Each number is 200 + 20 x the weight over its row's rms, rounded and kept within 0 to 999. Layers, rows and columns count from 0. The size before them is the row's rms in percent of the matrix's.

# layer 2 MLP down (transposed), 512x128, rms 0.21, rows 126-153, columns 0-127
100,183,202,226,190,205,230,180,238,191,187,189,167,220,216,191,207,156,202,230,190,217,209,214,201,222,190,198,204,179,168,229,198,185,171,206,210,198,215,202,169,193,193,207,192,187,217,228,152,228,199,195,213,181,203,215,217,178,234,190,215,233,202,189,201,185,205,230,213,169,205,159,214,210,194,185,207,203,162,204,148,187,205,176,199,196,174,197,205,187,188,155,197,201,186,183,220,188,180,189,213,198,230,204,180,186,198,135,159,227,215,183,188,175,183,187,185,194,218,200,199,195,208,217,191,232,217,222,175
098,226,194,193,186,253,228,232,182,173,205,192,251,188,198,214,230,215,237,197,213,207,205,189,185,160,191,158,178,217,221,205,223,208,178,183,207,184,236,180,175,209,219,165,177,190,207,171,197,205,219,187,179,236,212,169,210,217,186,190,226,217,227,188,217,185,187,196,181,187,199,180,170,217,204,219,206,207,184,220,193,225,204,177,174,219,206,212,211,221,199,196,186,196,189,216,175,207,208,209,203,175,194,197,203,224,207,182,192,202,181,190,176,190,210,151,189,207,142,204,193,193,218,220,224,204,220,235,213
101,186,201,218,205,207,197,211,233,195,198,181,191,182,192,196,227,173,178,196,186,216,198,231,207,186,219,174,244,178,203,179,183,212,181,210,205,197,177,196,203,212,228,226,208,217,210,214,205,192,194,191,180,149,167,234,188,160,217,244,215,206,186,195,229,177,211,192,219,199,229,224,202,235,189,189,180,175,176,202,205,178,162,203,182,160,189,197,214,195,209,201,192,199,180,212,192,233,230,223,214,192,205,219,210,215,204,178,179,191,211,249,160,220,181,178,178,172,197,218,210,206,188,207,215,183,205,261,200
096,187,189,211,210,184,193,205,202,193,189,206,218,218,210,181,192,183,187,185,223,230,223,170,165,233,194,211,200,166,200,186,211,202,179,218,171,199,185,196,190,197,215,187,225,205,190,201,220,178,214,212,189,149,193,207,211,229,163,209,170,163,214,202,233,215,189,180,210,181,206,182,202,210,183,215,208,234,180,164,205,188,192,204,186,216,138,201,189,191,186,158,178,220,198,185,191,224,152,201,228,180,197,195,204,200,214,208,206,206,210,197,192,246,229,232,236,175,230,205,232,183,197,186,217,199,171,221,227
096,174,209,190,214,190,188,235,197,197,212,192,198,195,203,168,181,214,202,172,185,215,230,214,207,210,211,213,178,208,211,163,196,216,159,228,175,190,229,209,207,214,244,205,196,199,209,196,195,181,209,242,199,188,226,200,179,181,240,208,206,207,209,196,245,192,188,195,204,204,192,197,180,198,186,182,172,187,198,197,221,207,182,226,186,198,197,203,184,214,194,214,217,200,214,202,192,202,218,188,178,157,214,198,216,171,186,220,248,176,196,203,180,222,224,159,121,215,193,182,234,180,201,208,173,204,231,162,206
091,194,186,145,185,215,213,211,208,197,211,252,179,163,240,228,192,218,201,241,199,252,205,192,203,194,226,182,205,204,204,209,207,233,187,209,178,225,202,210,218,171,221,195,210,214,188,185,154,204,182,223,200,198,186,199,185,169,212,178,194,180,222,164,239,228,180,160,205,182,198,175,182,202,207,190,212,219,203,209,221,202,225,197,210,213,223,212,186,190,218,198,181,195,206,209,212,187,160,184,182,193,209,205,203,193,169,225,223,217,222,196,189,193,217,220,228,180,243,214,227,185,203,221,209,221,224,191,204
093,241,197,200,199,162,189,191,162,230,192,171,183,183,202,177,207,190,222,203,214,217,114,184,183,210,201,208,184,213,211,205,211,171,185,171,171,216,187,202,204,194,204,187,191,176,221,228,188,219,192,152,220,210,226,196,158,214,196,204,181,195,203,230,178,206,184,190,194,197,190,204,182,211,211,204,200,200,204,204,210,194,192,187,201,174,209,172,190,172,192,195,172,177,219,241,242,186,197,206,216,182,229,192,178,188,177,179,210,214,192,214,206,167,193,208,209,204,198,221,164,193,189,207,176,183,217,192,255
106,177,218,223,196,198,194,207,218,201,177,175,204,181,160,178,160,148,204,153,197,182,221,183,224,211,187,190,232,213,197,186,192,214,202,214,188,220,197,205,196,206,222,218,234,224,151,233,214,207,213,186,203,192,197,225,171,200,203,213,207,216,213,229,224,216,235,223,199,204,198,207,200,188,190,190,189,213,149,174,200,170,196,158,214,211,193,221,199,198,171,220,159,234,210,196,241,206,182,219,220,220,171,205,198,192,181,201,189,230,212,164,222,207,207,173,198,215,190,203,228,195,192,185,213,210,210,229,200
112,172,214,204,214,197,196,200,191,213,201,193,213,185,183,213,199,206,226,187,198,204,243,197,191,174,194,192,224,189,226,211,236,188,220,194,183,211,184,218,196,206,199,227,149,211,169,198,183,211,222,208,172,190,196,176,153,211,190,198,181,177,177,182,195,225,188,139,194,175,185,182,217,189,188,227,185,171,228,212,231,193,194,200,220,215,194,244,211,193,171,205,194,185,198,210,209,184,255,200,172,194,187,205,177,205,174,180,193,204,231,219,224,212,184,204,199,221,171,190,186,185,243,175,190,227,230,237,208
101,215,207,167,194,180,185,215,178,226,209,233,203,173,221,144,190,210,180,205,179,193,182,212,169,198,180,201,212,195,187,195,190,219,199,204,159,202,164,185,191,187,184,204,202,187,149,195,187,180,213,191,189,195,184,202,213,199,187,211,209,182,193,214,153,184,187,224,232,199,182,242,189,166,227,209,194,188,183,198,197,191,194,192,199,218,190,188,206,185,191,197,221,174,231,207,192,170,197,194,201,198,204,239,200,206,205,218,185,174,178,180,201,159,188,207,144,200,195,164,188,198,210,182,187,244,229,225,248
099,214,211,177,222,201,179,192,204,180,239,166,201,162,201,221,230,206,167,193,201,199,187,197,157,201,205,198,201,176,174,222,185,213,198,235,237,162,185,178,214,175,234,239,176,195,183,194,170,197,198,179,183,192,187,186,168,226,217,198,223,217,187,216,230,175,205,207,212,224,200,206,212,198,202,230,193,198,165,224,193,223,234,203,197,210,163,224,206,231,175,207,195,227,194,180,200,196,186,205,246,221,190,188,182,201,198,202,208,185,217,230,163,202,234,208,195,191,200,168,205,176,205,198,235,200,167,196,219
105,203,217,169,175,194,181,191,180,216,174,198,172,212,205,193,212,205,207,216,157,205,211,208,201,194,213,186,216,218,215,163,197,196,194,186,200,214,212,241,175,176,182,168,211,180,156,202,194,235,201,209,206,233,163,206,227,172,163,206,167,204,228,229,181,206,204,190,213,197,191,217,194,173,184,241,202,230,171,202,199,272,198,214,199,207,193,170,182,203,228,207,219,164,222,199,192,215,227,185,200,187,175,205,204,202,238,211,198,181,202,206,193,184,205,227,237,196,203,208,178,185,190,199,238,196,184,194,190
098,201,175,204,202,190,201,214,200,229,177,221,198,165,228,165,167,211,201,194,181,214,211,182,204,206,220,190,201,199,186,203,206,214,219,205,181,234,161,235,202,174,220,209,173,249,207,197,189,175,225,220,200,206,187,183,182,195,185,183,216,165,194,227,195,185,199,240,185,219,215,196,203,241,204,212,197,159,205,189,232,173,237,178,211,181,195,192,203,197,179,193,186,220,203,185,208,192,238,181,157,201,191,182,200,186,179,180,190,166,176,201,185,226,237,209,177,206,234,224,204,195,210,181,156,221,177,177,186
092,229,221,190,181,180,225,216,207,170,227,192,176,186,195,208,222,182,214,226,214,188,214,241,191,225,171,205,205,178,184,175,194,203,186,205,184,173,226,208,182,207,225,177,245,191,202,224,179,233,190,163,207,178,208,190,201,168,204,189,195,217,208,192,179,185,217,219,189,214,194,178,195,218,186,152,176,167,189,194,168,211,239,205,205,177,216,198,196,193,176,183,172,204,184,181,236,195,194,184,190,169,159,205,171,214,231,210,193,165,201,214,185,236,189,231,218,164,191,184,186,199,175,208,219,205,214,224,192
109,220,190,188,211,216,214,215,192,215,212,184,244,165,186,211,220,228,211,222,206,203,198,178,164,179,228,203,212,198,206,231,197,216,214,237,222,244,196,181,206,178,174,217,218,217,207,173,186,196,192,200,200,182,202,215,150,195,197,209,196,169,162,197,212,198,175,199,165,188,209,197,194,197,205,207,200,197,199,202,169,219,217,196,187,202,197,164,219,239,180,186,172,236,174,171,208,188,198,151,169,214,207,207,182,195,155,176,203,202,200,206,165,212,253,202,222,186,215,232,182,177,198,202,173,186,193,196,196
097,192,201,231,217,202,182,247,198,191,198,186,169,188,164,188,178,136,199,205,202,218,213,205,215,176,208,191,193,151,216,174,187,176,198,199,184,173,165,194,177,151,188,230,222,193,200,206,181,195,235,173,201,204,215,193,214,211,197,203,224,242,213,199,204,209,196,192,170,198,191,197,208,226,189,196,219,205,213,199,188,220,230,177,218,207,183,208,206,179,180,188,200,246,197,195,190,203,183,179,226,197,259,200,193,168,186,196,228,188,200,216,184,229,219,226,208,198,212,180,193,176,223,178,181,229,183,195,200
093,232,182,203,203,244,176,213,222,196,199,204,217,193,193,203,225,184,185,194,190,185,183,174,218,241,200,207,175,201,168,178,223,192,202,179,184,156,147,218,195,216,208,207,211,206,188,213,179,199,203,191,172,223,209,207,198,210,229,214,222,216,199,184,211,166,176,192,230,208,244,232,242,186,172,192,222,166,243,186,191,185,201,197,224,204,231,239,201,199,218,188,207,205,227,185,182,196,232,216,248,206,214,200,166,216,198,176,182,199,217,222,214,200,207,227,220,185,203,196,198,189,207,229,225,173,190,202,197
098,154,212,221,171,224,190,178,210,186,205,185,223,194,186,203,188,230,187,216,200,218,215,203,180,200,189,191,182,166,203,188,224,202,180,181,188,214,185,211,168,207,166,201,207,213,178,173,177,235,227,229,210,169,197,184,227,180,227,173,191,169,168,215,214,225,198,187,241,172,201,169,199,193,225,229,192,235,181,184,206,226,188,185,186,207,198,185,177,192,224,199,179,211,191,206,196,207,179,196,212,201,212,192,192,225,198,208,217,197,205,198,217,224,166,211,223,188,193,228,200,206,225,251,243,179,179,219,150
104,192,214,213,231,210,196,188,202,187,191,212,208,214,211,232,227,236,205,187,247,194,196,173,196,200,214,221,196,197,218,210,172,189,226,192,212,211,157,171,182,215,214,184,188,187,187,200,194,209,175,194,201,169,188,211,200,205,230,166,199,174,216,172,178,148,196,233,189,178,203,193,221,164,183,175,182,208,197,198,207,197,234,214,215,230,184,184,183,194,213,200,192,211,202,194,240,259,197,169,194,232,202,187,192,199,225,192,186,180,163,176,215,237,191,197,181,157,192,188,228,210,182,200,181,196,184,184,168
111,170,186,174,227,203,176,242,226,208,207,217,199,223,197,186,186,198,179,196,171,160,170,210,222,206,219,204,216,199,227,209,236,207,185,226,206,220,167,235,196,182,208,231,211,201,216,183,194,183,196,171,173,157,213,201,200,186,206,224,192,211,146,199,204,224,199,191,178,268,182,205,188,214,225,194,216,189,217,187,220,182,242,202,203,199,188,201,180,185,209,191,202,173,223,212,217,221,172,224,203,220,225,193,191,211,177,213,209,199,200,207,233,187,213,215,188,217,185,217,174,206,229,223,181,219,198,224,223
091,213,216,216,208,228,173,203,209,190,213,172,188,213,199,226,191,197,201,184,244,189,198,196,165,185,186,228,200,195,221,235,225,171,191,192,195,206,194,197,229,199,216,183,175,183,248,215,234,232,198,211,213,202,190,197,207,213,180,188,194,177,174,197,206,194,204,217,243,232,212,157,206,212,236,216,174,242,196,181,156,195,223,205,204,198,216,182,167,182,233,213,182,189,177,204,227,203,181,207,210,184,237,193,207,160,225,203,160,207,214,221,178,178,198,174,197,203,181,200,181,160,195,207,174,192,194,183,198
100,186,187,202,199,188,193,154,213,176,189,206,196,205,226,191,191,181,166,239,214,188,213,214,202,206,166,184,204,212,183,174,212,202,206,197,202,246,187,171,214,206,225,164,203,187,223,217,171,173,220,232,194,185,202,183,178,215,228,190,186,200,226,245,202,186,208,210,203,191,214,230,211,192,257,220,226,240,190,202,234,207,183,215,217,236,213,220,194,215,201,197,209,211,207,226,222,184,175,213,197,194,231,179,174,160,195,215,230,170,232,215,229,182,162,192,208,192,217,201,166,203,198,211,194,215,206,210,192
103,238,222,195,233,229,219,176,175,223,215,184,199,193,159,215,214,222,189,213,222,196,186,181,184,213,203,193,223,211,207,172,201,166,224,199,189,211,190,222,206,181,189,157,203,191,186,207,199,213,166,160,217,193,196,193,168,218,228,217,206,235,183,217,196,166,231,167,189,206,209,228,213,189,198,190,203,171,217,197,229,205,219,205,232,209,213,187,235,188,165,227,219,207,187,180,230,197,204,175,205,228,214,182,216,167,188,219,197,241,212,178,212,234,199,219,204,207,208,250,220,197,195,228,189,193,195,174,199
128,193,182,179,172,213,197,177,196,234,204,217,206,213,225,187,219,204,199,222,228,194,210,219,203,200,187,195,215,216,190,179,195,187,208,190,177,170,174,191,181,219,228,171,207,191,189,197,225,217,226,209,231,191,203,208,231,172,192,210,174,194,199,197,218,199,184,181,187,214,230,203,197,189,221,145,170,222,211,204,182,189,174,201,194,216,209,221,191,225,204,197,191,198,204,200,200,233,173,223,160,217,177,201,225,223,209,173,198,225,164,237,185,201,167,227,189,245,217,207,227,222,246,201,185,242,170,215,236
110,182,176,212,228,205,190,228,172,192,189,202,181,201,233,182,181,247,189,223,202,160,186,235,209,179,173,176,188,214,199,193,206,204,208,203,213,229,231,211,200,197,188,239,171,203,234,175,151,208,174,214,224,217,193,188,184,220,178,169,218,202,207,188,215,227,188,215,211,207,217,205,166,221,220,179,231,190,190,219,221,194,204,182,213,238,160,196,173,203,216,208,220,185,220,197,198,177,219,234,216,198,220,215,207,191,214,238,204,194,195,195,187,195,202,160,241,182,203,204,199,205,205,222,175,205,223,170,227
097,215,201,172,226,214,197,198,197,235,183,181,178,202,230,214,218,190,235,223,203,209,208,208,185,194,215,218,216,205,224,194,211,231,197,238,183,209,191,200,190,208,184,234,200,204,185,171,174,203,215,234,208,216,171,212,190,157,195,210,213,158,165,211,241,197,230,177,201,224,198,211,205,184,163,198,203,217,188,214,177,236,199,176,167,217,228,219,224,211,219,188,183,192,199,189,206,214,210,231,212,181,181,178,229,228,189,264,194,226,187,194,175,214,195,182,215,219,168,213,175,196,177,197,204,166,199,195,210
114,211,201,175,225,199,177,192,239,216,158,199,182,187,222,229,220,207,240,204,201,194,209,196,239,226,176,233,204,221,189,174,192,228,182,199,218,213,207,205,197,226,198,186,176,222,250,228,186,218,189,201,203,219,237,182,225,215,189,167,209,181,231,206,202,209,186,203,220,177,194,211,188,223,154,196,212,166,164,231,204,194,202,206,211,202,183,168,193,194,219,187,230,249,205,224,211,173,228,199,239,209,201,219,205,207,219,172,173,207,204,208,190,206,179,206,205,207,195,191,182,174,196,170,224,220,187,198,217
099,181,222,204,242,169,239,204,168,197,195,216,197,202,205,179,213,168,199,211,221,181,211,168,194,212,182,218,144,211,205,184,196,229,201,184,221,200,225,214,217,215,228,187,168,188,190,221,168,188,188,223,198,184,187,210,195,204,194,217,200,196,207,226,218,203,188,199,173,215,190,198,186,211,201,209,221,191,168,190,187,261,230,159,173,220,189,209,181,214,181,192,196,179,194,167,186,190,208,165,209,164,173,203,209,200,234,226,228,203,209,185,192,202,218,219,207,205,213,184,226,185,158,196,211,231,193,235,174
# layer 2 MLP up, 512x128, rms 0.225, rows 127-153, columns 0-127
100,219,193,211,196,199,169,197,192,196,234,156,229,184,227,217,209,233,193,195,198,165,191,191,215,225,166,217,223,203,200,180,174,208,169,197,183,217,186,221,191,218,199,181,193,206,194,180,153,212,185,218,170,201,175,202,212,209,213,194,220,225,176,205,208,210,194,184,229,165,177,216,228,224,208,193,204,221,174,206,183,219,203,221,175,226,191,191,170,174,187,208,210,242,226,215,189,208,204,194,202,189,179,165,188,244,207,217,201,185,185,210,192,211,216,230,193,271,216,190,185,198,211,201,233,208,188,161,197
096,199,186,215,209,190,166,191,227,162,217,204,233,196,217,198,181,230,227,186,238,185,230,215,178,219,227,179,213,228,170,177,201,194,202,189,210,198,176,196,240,199,186,201,185,196,200,194,163,204,207,249,229,213,198,203,185,222,206,215,229,182,201,201,221,197,217,200,238,206,197,226,208,229,171,184,231,175,210,213,180,190,229,212,195,218,195,180,236,174,186,196,181,173,215,180,187,163,212,171,156,227,196,220,187,209,226,198,231,203,191,202,223,191,192,174,222,202,165,197,190,185,216,192,164,178,199,207,192
091,145,195,215,177,183,152,208,175,183,217,216,195,187,192,208,196,207,211,222,226,186,210,219,195,215,213,180,192,213,209,200,163,191,182,177,229,185,187,189,175,203,180,197,168,171,216,237,190,176,201,200,231,158,219,207,184,216,216,215,231,187,193,197,182,213,199,175,194,171,189,201,199,186,204,165,207,229,197,199,238,199,217,183,207,195,187,202,165,222,211,204,214,204,228,189,250,195,229,220,190,203,202,193,239,196,212,187,239,191,218,194,190,193,201,181,224,196,180,152,220,221,156,229,207,218,195,180,206
103,170,199,203,202,190,191,203,228,218,240,161,188,181,209,173,217,213,209,206,190,207,197,216,197,198,225,206,183,208,201,189,203,184,169,229,172,218,201,205,190,211,230,166,188,181,211,190,192,244,168,217,185,211,197,228,219,164,154,229,182,206,201,209,221,189,188,188,159,187,198,180,197,190,199,160,232,192,217,190,209,219,223,228,175,209,243,205,196,202,214,239,234,220,200,222,202,172,232,205,187,186,224,205,215,182,207,155,205,171,188,213,199,187,194,178,219,187,228,207,207,186,202,166,192,189,220,214,239
098,250,187,221,218,187,193,188,196,208,197,183,195,224,187,180,208,174,206,158,189,206,216,184,207,218,215,182,215,212,196,198,206,185,173,205,197,187,159,232,203,183,200,166,201,195,195,217,228,208,203,216,218,197,201,191,244,191,188,184,206,221,206,184,170,183,201,166,209,203,203,187,202,233,173,211,180,223,253,243,185,174,213,222,193,201,225,189,214,211,231,206,192,195,195,223,176,209,168,228,206,179,214,179,206,191,181,217,188,204,224,174,217,182,187,229,232,200,218,231,253,242,195,161,182,201,184,215,199
093,226,160,190,211,195,215,231,210,204,226,182,190,184,191,186,189,223,181,180,183,214,186,181,176,174,222,179,150,203,217,196,221,195,229,217,200,208,215,163,170,208,170,204,193,198,163,186,190,168,186,214,199,230,180,194,184,214,192,186,228,229,199,173,189,229,207,248,182,196,194,226,176,208,184,244,185,202,205,186,202,217,201,195,188,171,204,205,175,173,221,190,200,196,228,203,206,191,216,214,194,216,184,204,247,196,203,157,206,215,144,196,214,195,178,183,210,174,191,229,185,190,196,189,192,195,225,164,214
096,167,213,172,206,220,222,199,193,158,173,207,206,204,230,243,212,224,201,243,207,150,199,212,190,185,199,191,217,210,208,205,225,251,239,170,211,188,230,218,213,214,203,198,166,197,156,214,191,153,215,228,199,237,232,220,203,177,195,194,202,177,204,217,218,193,181,181,191,194,194,201,198,185,212,218,207,212,187,196,212,173,203,217,196,193,187,202,204,184,208,181,174,197,154,191,225,191,201,207,230,150,178,205,224,212,205,216,188,200,220,206,183,208,187,199,203,172,197,188,168,160,202,203,183,193,213,184,189
110,188,234,214,208,240,228,193,184,199,211,190,194,214,195,266,171,234,141,188,202,214,200,191,226,207,190,185,201,182,167,195,192,185,215,190,206,219,207,219,187,204,190,202,215,232,208,185,206,173,198,204,215,177,203,218,195,229,214,168,223,181,213,219,220,208,184,176,229,235,199,170,210,229,162,168,176,183,184,210,225,198,205,212,243,198,183,209,201,156,185,205,187,181,221,204,225,208,228,208,181,218,208,176,210,212,174,163,204,222,199,231,206,206,202,190,193,195,227,203,172,188,183,195,183,195,219,214,218
103,171,230,230,186,208,232,205,205,166,205,173,173,176,235,209,187,184,209,194,157,168,203,199,183,205,204,194,190,197,202,190,213,175,207,220,222,200,218,232,207,215,203,225,186,197,194,183,210,202,174,183,211,211,178,211,235,168,209,210,200,200,229,161,192,210,216,205,224,228,195,201,199,206,234,185,206,193,237,195,197,209,176,195,217,199,202,183,269,208,214,199,175,241,187,208,206,184,222,194,191,201,246,174,220,168,170,209,206,233,238,215,192,217,185,174,228,201,198,210,164,191,180,205,211,213,184,220,191
102,174,168,178,211,203,182,177,207,192,221,181,185,229,190,188,175,221,221,188,199,179,156,232,186,205,242,212,218,161,174,180,184,194,191,220,201,218,199,216,196,204,209,167,160,215,168,190,228,216,185,171,192,195,250,205,185,180,203,243,208,209,210,206,211,178,181,194,181,188,185,186,191,215,180,214,161,221,232,209,200,226,173,206,206,202,195,219,215,211,212,199,198,199,168,199,208,202,204,209,229,174,197,245,232,178,176,178,220,204,248,211,175,191,223,188,208,179,167,211,218,212,188,185,214,182,190,207,199
100,170,201,198,208,216,224,164,206,218,202,177,208,213,202,181,215,228,215,210,167,208,222,192,216,189,209,191,173,197,170,169,182,174,217,218,243,176,184,231,215,188,172,173,190,201,190,206,183,203,196,209,237,201,196,260,212,197,198,228,221,195,218,200,205,168,207,196,238,180,191,197,180,200,158,230,209,222,231,170,191,212,210,203,216,198,199,175,204,197,185,217,200,192,226,221,191,180,240,196,145,233,166,200,177,222,180,199,178,178,219,204,203,197,192,214,192,231,157,200,184,210,206,185,217,179,204,199,193
096,170,187,203,208,187,232,178,213,197,208,199,201,189,191,188,211,201,229,214,188,200,203,216,212,207,171,180,183,191,236,159,198,216,189,199,230,191,209,192,214,242,160,186,226,183,192,171,199,193,221,209,181,177,191,240,198,213,189,213,180,201,190,214,211,224,251,166,226,194,202,216,173,185,236,197,203,191,232,211,217,193,217,230,174,186,204,203,202,174,209,215,185,175,166,218,208,219,166,199,211,185,214,165,173,196,223,205,187,222,218,189,207,151,160,182,183,197,228,220,195,202,245,207,217,173,190,193,178
098,201,175,185,188,179,182,186,187,213,202,204,222,204,210,210,229,209,224,199,211,168,261,219,146,179,180,209,187,210,193,222,230,191,199,178,170,210,198,204,188,219,203,177,220,167,183,183,188,209,211,191,249,225,182,185,227,207,171,208,194,197,150,203,188,218,200,217,219,161,207,214,184,199,193,213,221,167,233,196,223,196,195,214,198,209,214,159,232,193,191,186,195,223,188,216,220,193,212,180,199,189,182,202,217,213,182,176,207,196,188,210,225,229,222,249,191,189,184,164,227,198,202,216,196,216,218,169,188
112,172,192,203,197,209,194,218,186,224,226,190,175,182,185,189,195,147,175,202,205,216,191,184,211,224,165,230,218,188,184,195,217,198,208,185,198,186,170,203,178,213,200,196,159,182,234,219,215,201,188,179,179,190,205,206,219,186,181,188,219,241,232,227,200,188,183,209,228,201,183,201,199,179,190,159,209,235,186,194,226,202,193,215,210,234,173,219,232,216,198,194,188,199,195,223,223,182,183,229,209,195,240,201,173,201,238,211,205,227,235,199,197,179,182,207,201,230,214,137,216,212,214,205,157,206,195,186,200
106,186,184,209,192,212,217,168,234,215,195,194,190,224,213,203,254,227,236,179,204,188,191,210,195,215,179,212,205,199,168,194,191,198,201,178,202,215,204,212,166,185,188,214,202,187,170,205,172,203,205,167,219,216,153,228,201,181,263,236,208,194,185,188,192,197,208,207,191,181,226,206,216,212,198,237,232,184,226,218,211,202,235,184,204,214,221,215,183,209,229,151,202,189,155,202,193,213,230,198,192,177,197,228,222,191,189,189,207,189,186,213,207,226,224,207,240,205,198,172,205,196,238,205,183,200,188,191,179
104,194,182,221,169,161,211,187,212,179,199,177,212,208,207,192,210,214,192,209,205,203,184,186,219,229,217,261,204,192,209,173,231,186,235,190,203,183,211,204,173,181,215,200,236,190,164,184,244,196,231,192,196,187,197,215,199,185,244,201,208,207,204,223,216,174,179,173,180,168,206,199,163,205,222,226,163,150,189,189,213,190,221,180,178,202,234,222,193,187,229,182,224,200,202,235,201,215,204,193,192,227,180,192,185,196,184,189,173,205,193,156,224,196,199,177,186,212,230,177,218,174,200,191,199,207,200,218,196
097,206,214,195,255,200,220,224,171,236,202,194,217,220,206,205,220,208,216,159,206,185,210,155,162,201,192,195,229,206,189,184,192,193,239,216,221,227,233,205,214,196,218,189,228,181,160,201,184,186,195,209,182,231,196,202,210,182,192,249,190,180,210,237,195,171,172,220,173,214,187,223,203,213,197,199,195,180,235,210,183,198,180,215,185,207,186,181,210,207,209,165,208,199,175,211,219,194,161,187,221,218,192,194,182,173,206,209,190,237,184,226,211,201,234,172,186,187,237,220,187,169,200,211,197,212,222,196,197
106,207,221,241,196,169,207,229,196,188,186,206,214,198,236,211,201,179,178,180,201,174,226,187,190,196,178,155,216,205,207,182,187,164,195,172,187,194,189,174,232,175,198,222,170,203,209,229,225,228,190,184,216,191,211,170,165,179,211,194,215,207,216,213,202,228,206,214,195,208,202,192,175,179,231,191,218,180,201,172,224,205,191,211,237,156,184,206,197,194,211,219,182,181,216,249,232,205,229,230,227,186,200,185,249,206,209,186,194,236,223,191,187,186,181,218,182,193,221,207,217,206,205,212,190,176,196,192,164
106,175,221,220,193,184,212,224,242,201,205,219,195,189,196,190,175,219,162,206,182,155,198,195,212,175,183,220,192,202,208,186,241,186,160,200,224,206,206,188,177,194,248,211,183,168,207,198,192,210,203,205,193,169,182,229,173,178,200,228,227,215,172,218,181,205,213,212,170,235,203,187,230,210,196,171,230,189,204,202,231,200,182,224,231,198,221,238,198,227,222,204,207,226,211,220,203,183,178,237,172,242,204,206,197,200,205,210,242,201,210,221,196,193,203,223,182,206,178,202,182,221,176,189,200,166,197,212,204
088,209,188,180,200,224,246,221,268,186,215,211,216,227,214,179,202,248,172,224,164,204,195,192,211,188,208,180,176,219,210,229,190,171,193,189,248,194,239,189,212,196,225,186,194,204,196,172,196,193,188,160,200,216,219,177,189,199,209,209,214,194,205,249,208,192,188,195,195,202,209,215,174,193,152,215,209,216,193,217,198,178,200,215,205,184,212,245,199,220,210,190,200,206,179,183,206,202,234,205,185,218,197,213,203,205,212,189,217,150,186,202,194,200,173,205,188,212,208,207,188,191,203,150,180,224,201,202,228
104,211,184,196,176,204,205,180,182,178,198,201,189,218,203,180,210,196,167,224,201,212,184,217,210,186,207,202,236,207,204,202,189,186,209,208,203,221,200,194,193,230,209,156,162,217,241,164,195,220,179,184,191,174,204,173,202,192,220,199,202,180,189,230,174,223,174,167,197,198,201,230,199,223,159,235,205,187,171,179,202,221,160,203,225,189,220,226,207,193,242,207,197,192,240,183,170,201,202,218,211,191,211,184,246,161,204,178,206,201,192,212,205,226,173,178,210,222,226,204,200,211,192,167,245,187,202,219,169
090,167,189,150,205,205,226,196,205,203,204,208,205,239,251,206,228,248,223,226,182,227,211,204,205,204,185,203,190,201,201,172,216,213,206,186,210,222,221,168,181,207,164,199,207,161,204,204,207,179,198,204,185,202,183,204,193,227,194,232,193,182,200,194,250,189,183,204,208,200,173,212,227,185,170,186,197,174,231,197,206,198,153,193,224,182,208,185,178,187,196,191,225,182,188,238,209,187,217,213,180,193,198,184,214,163,199,225,193,200,205,184,221,158,190,247,194,160,203,206,213,182,175,203,188,198,200,207,225
093,207,199,212,171,189,203,199,210,200,231,186,201,248,183,206,236,218,220,188,230,197,193,193,210,212,190,211,224,208,202,182,157,203,183,204,180,203,193,191,204,214,202,182,199,200,216,243,228,183,203,206,241,201,193,196,182,163,167,188,204,161,212,215,190,231,168,170,170,221,258,212,220,194,184,172,191,215,240,186,197,197,188,196,182,212,204,222,182,212,216,183,197,201,183,188,201,216,189,195,186,236,190,219,171,230,220,177,215,210,169,216,183,209,173,204,234,217,191,163,231,210,197,177,204,241,185,195,182
110,202,224,211,169,199,206,212,211,187,208,193,189,213,199,243,219,190,180,181,183,203,193,185,172,207,166,184,214,174,209,181,218,211,165,190,225,167,211,236,218,236,205,199,190,220,216,193,241,215,191,195,140,190,186,226,191,201,219,208,174,193,211,204,197,193,200,239,160,204,178,188,222,200,245,189,185,207,187,182,206,223,195,221,203,183,169,231,212,174,207,192,144,226,206,180,210,195,208,202,200,229,207,214,197,218,220,206,188,199,226,211,218,171,163,184,180,232,196,211,196,196,228,189,229,173,219,211,187
094,203,183,210,191,235,195,194,224,211,206,216,194,195,247,203,188,229,221,205,211,172,170,218,197,215,202,235,255,222,195,178,219,217,178,174,207,217,203,177,186,195,195,167,217,225,176,182,227,183,188,229,243,229,176,225,209,198,216,210,205,206,186,225,197,194,188,190,174,207,187,192,238,214,178,190,198,209,200,208,219,200,196,200,189,202,208,189,210,193,213,191,170,195,191,206,189,207,191,148,226,220,209,211,243,253,209,177,224,188,184,169,192,191,199,210,198,200,246,232,196,210,159,207,189,165,206,206,205
108,224,172,241,243,177,182,200,221,204,220,180,243,201,177,224,185,176,208,184,207,196,180,205,194,198,212,218,170,238,167,217,194,212,186,218,209,190,196,178,163,190,208,175,186,213,205,210,197,193,181,221,198,212,204,216,212,196,202,215,227,173,186,200,174,190,171,183,167,201,164,192,183,216,232,193,173,188,205,205,187,198,220,200,211,210,221,192,243,190,161,207,211,176,200,236,191,202,222,245,206,195,183,210,223,193,224,172,175,173,209,235,164,200,177,186,206,209,231,219,172,219,182,189,215,209,230,195,178
092,228,204,206,168,171,206,212,188,212,208,194,204,194,223,198,199,240,195,221,237,205,224,214,185,202,203,158,205,181,218,188,201,186,216,191,212,191,190,152,181,220,216,173,206,194,222,211,216,199,171,193,202,204,178,207,189,213,194,246,204,169,231,174,184,188,218,204,192,191,207,198,208,170,193,195,215,230,200,159,247,225,152,206,185,182,224,202,197,181,208,215,194,187,190,221,204,180,250,234,252,209,197,221,198,185,210,174,166,204,195,207,198,198,201,199,188,187,213,222,183,226,198,220,155,193,165,194,216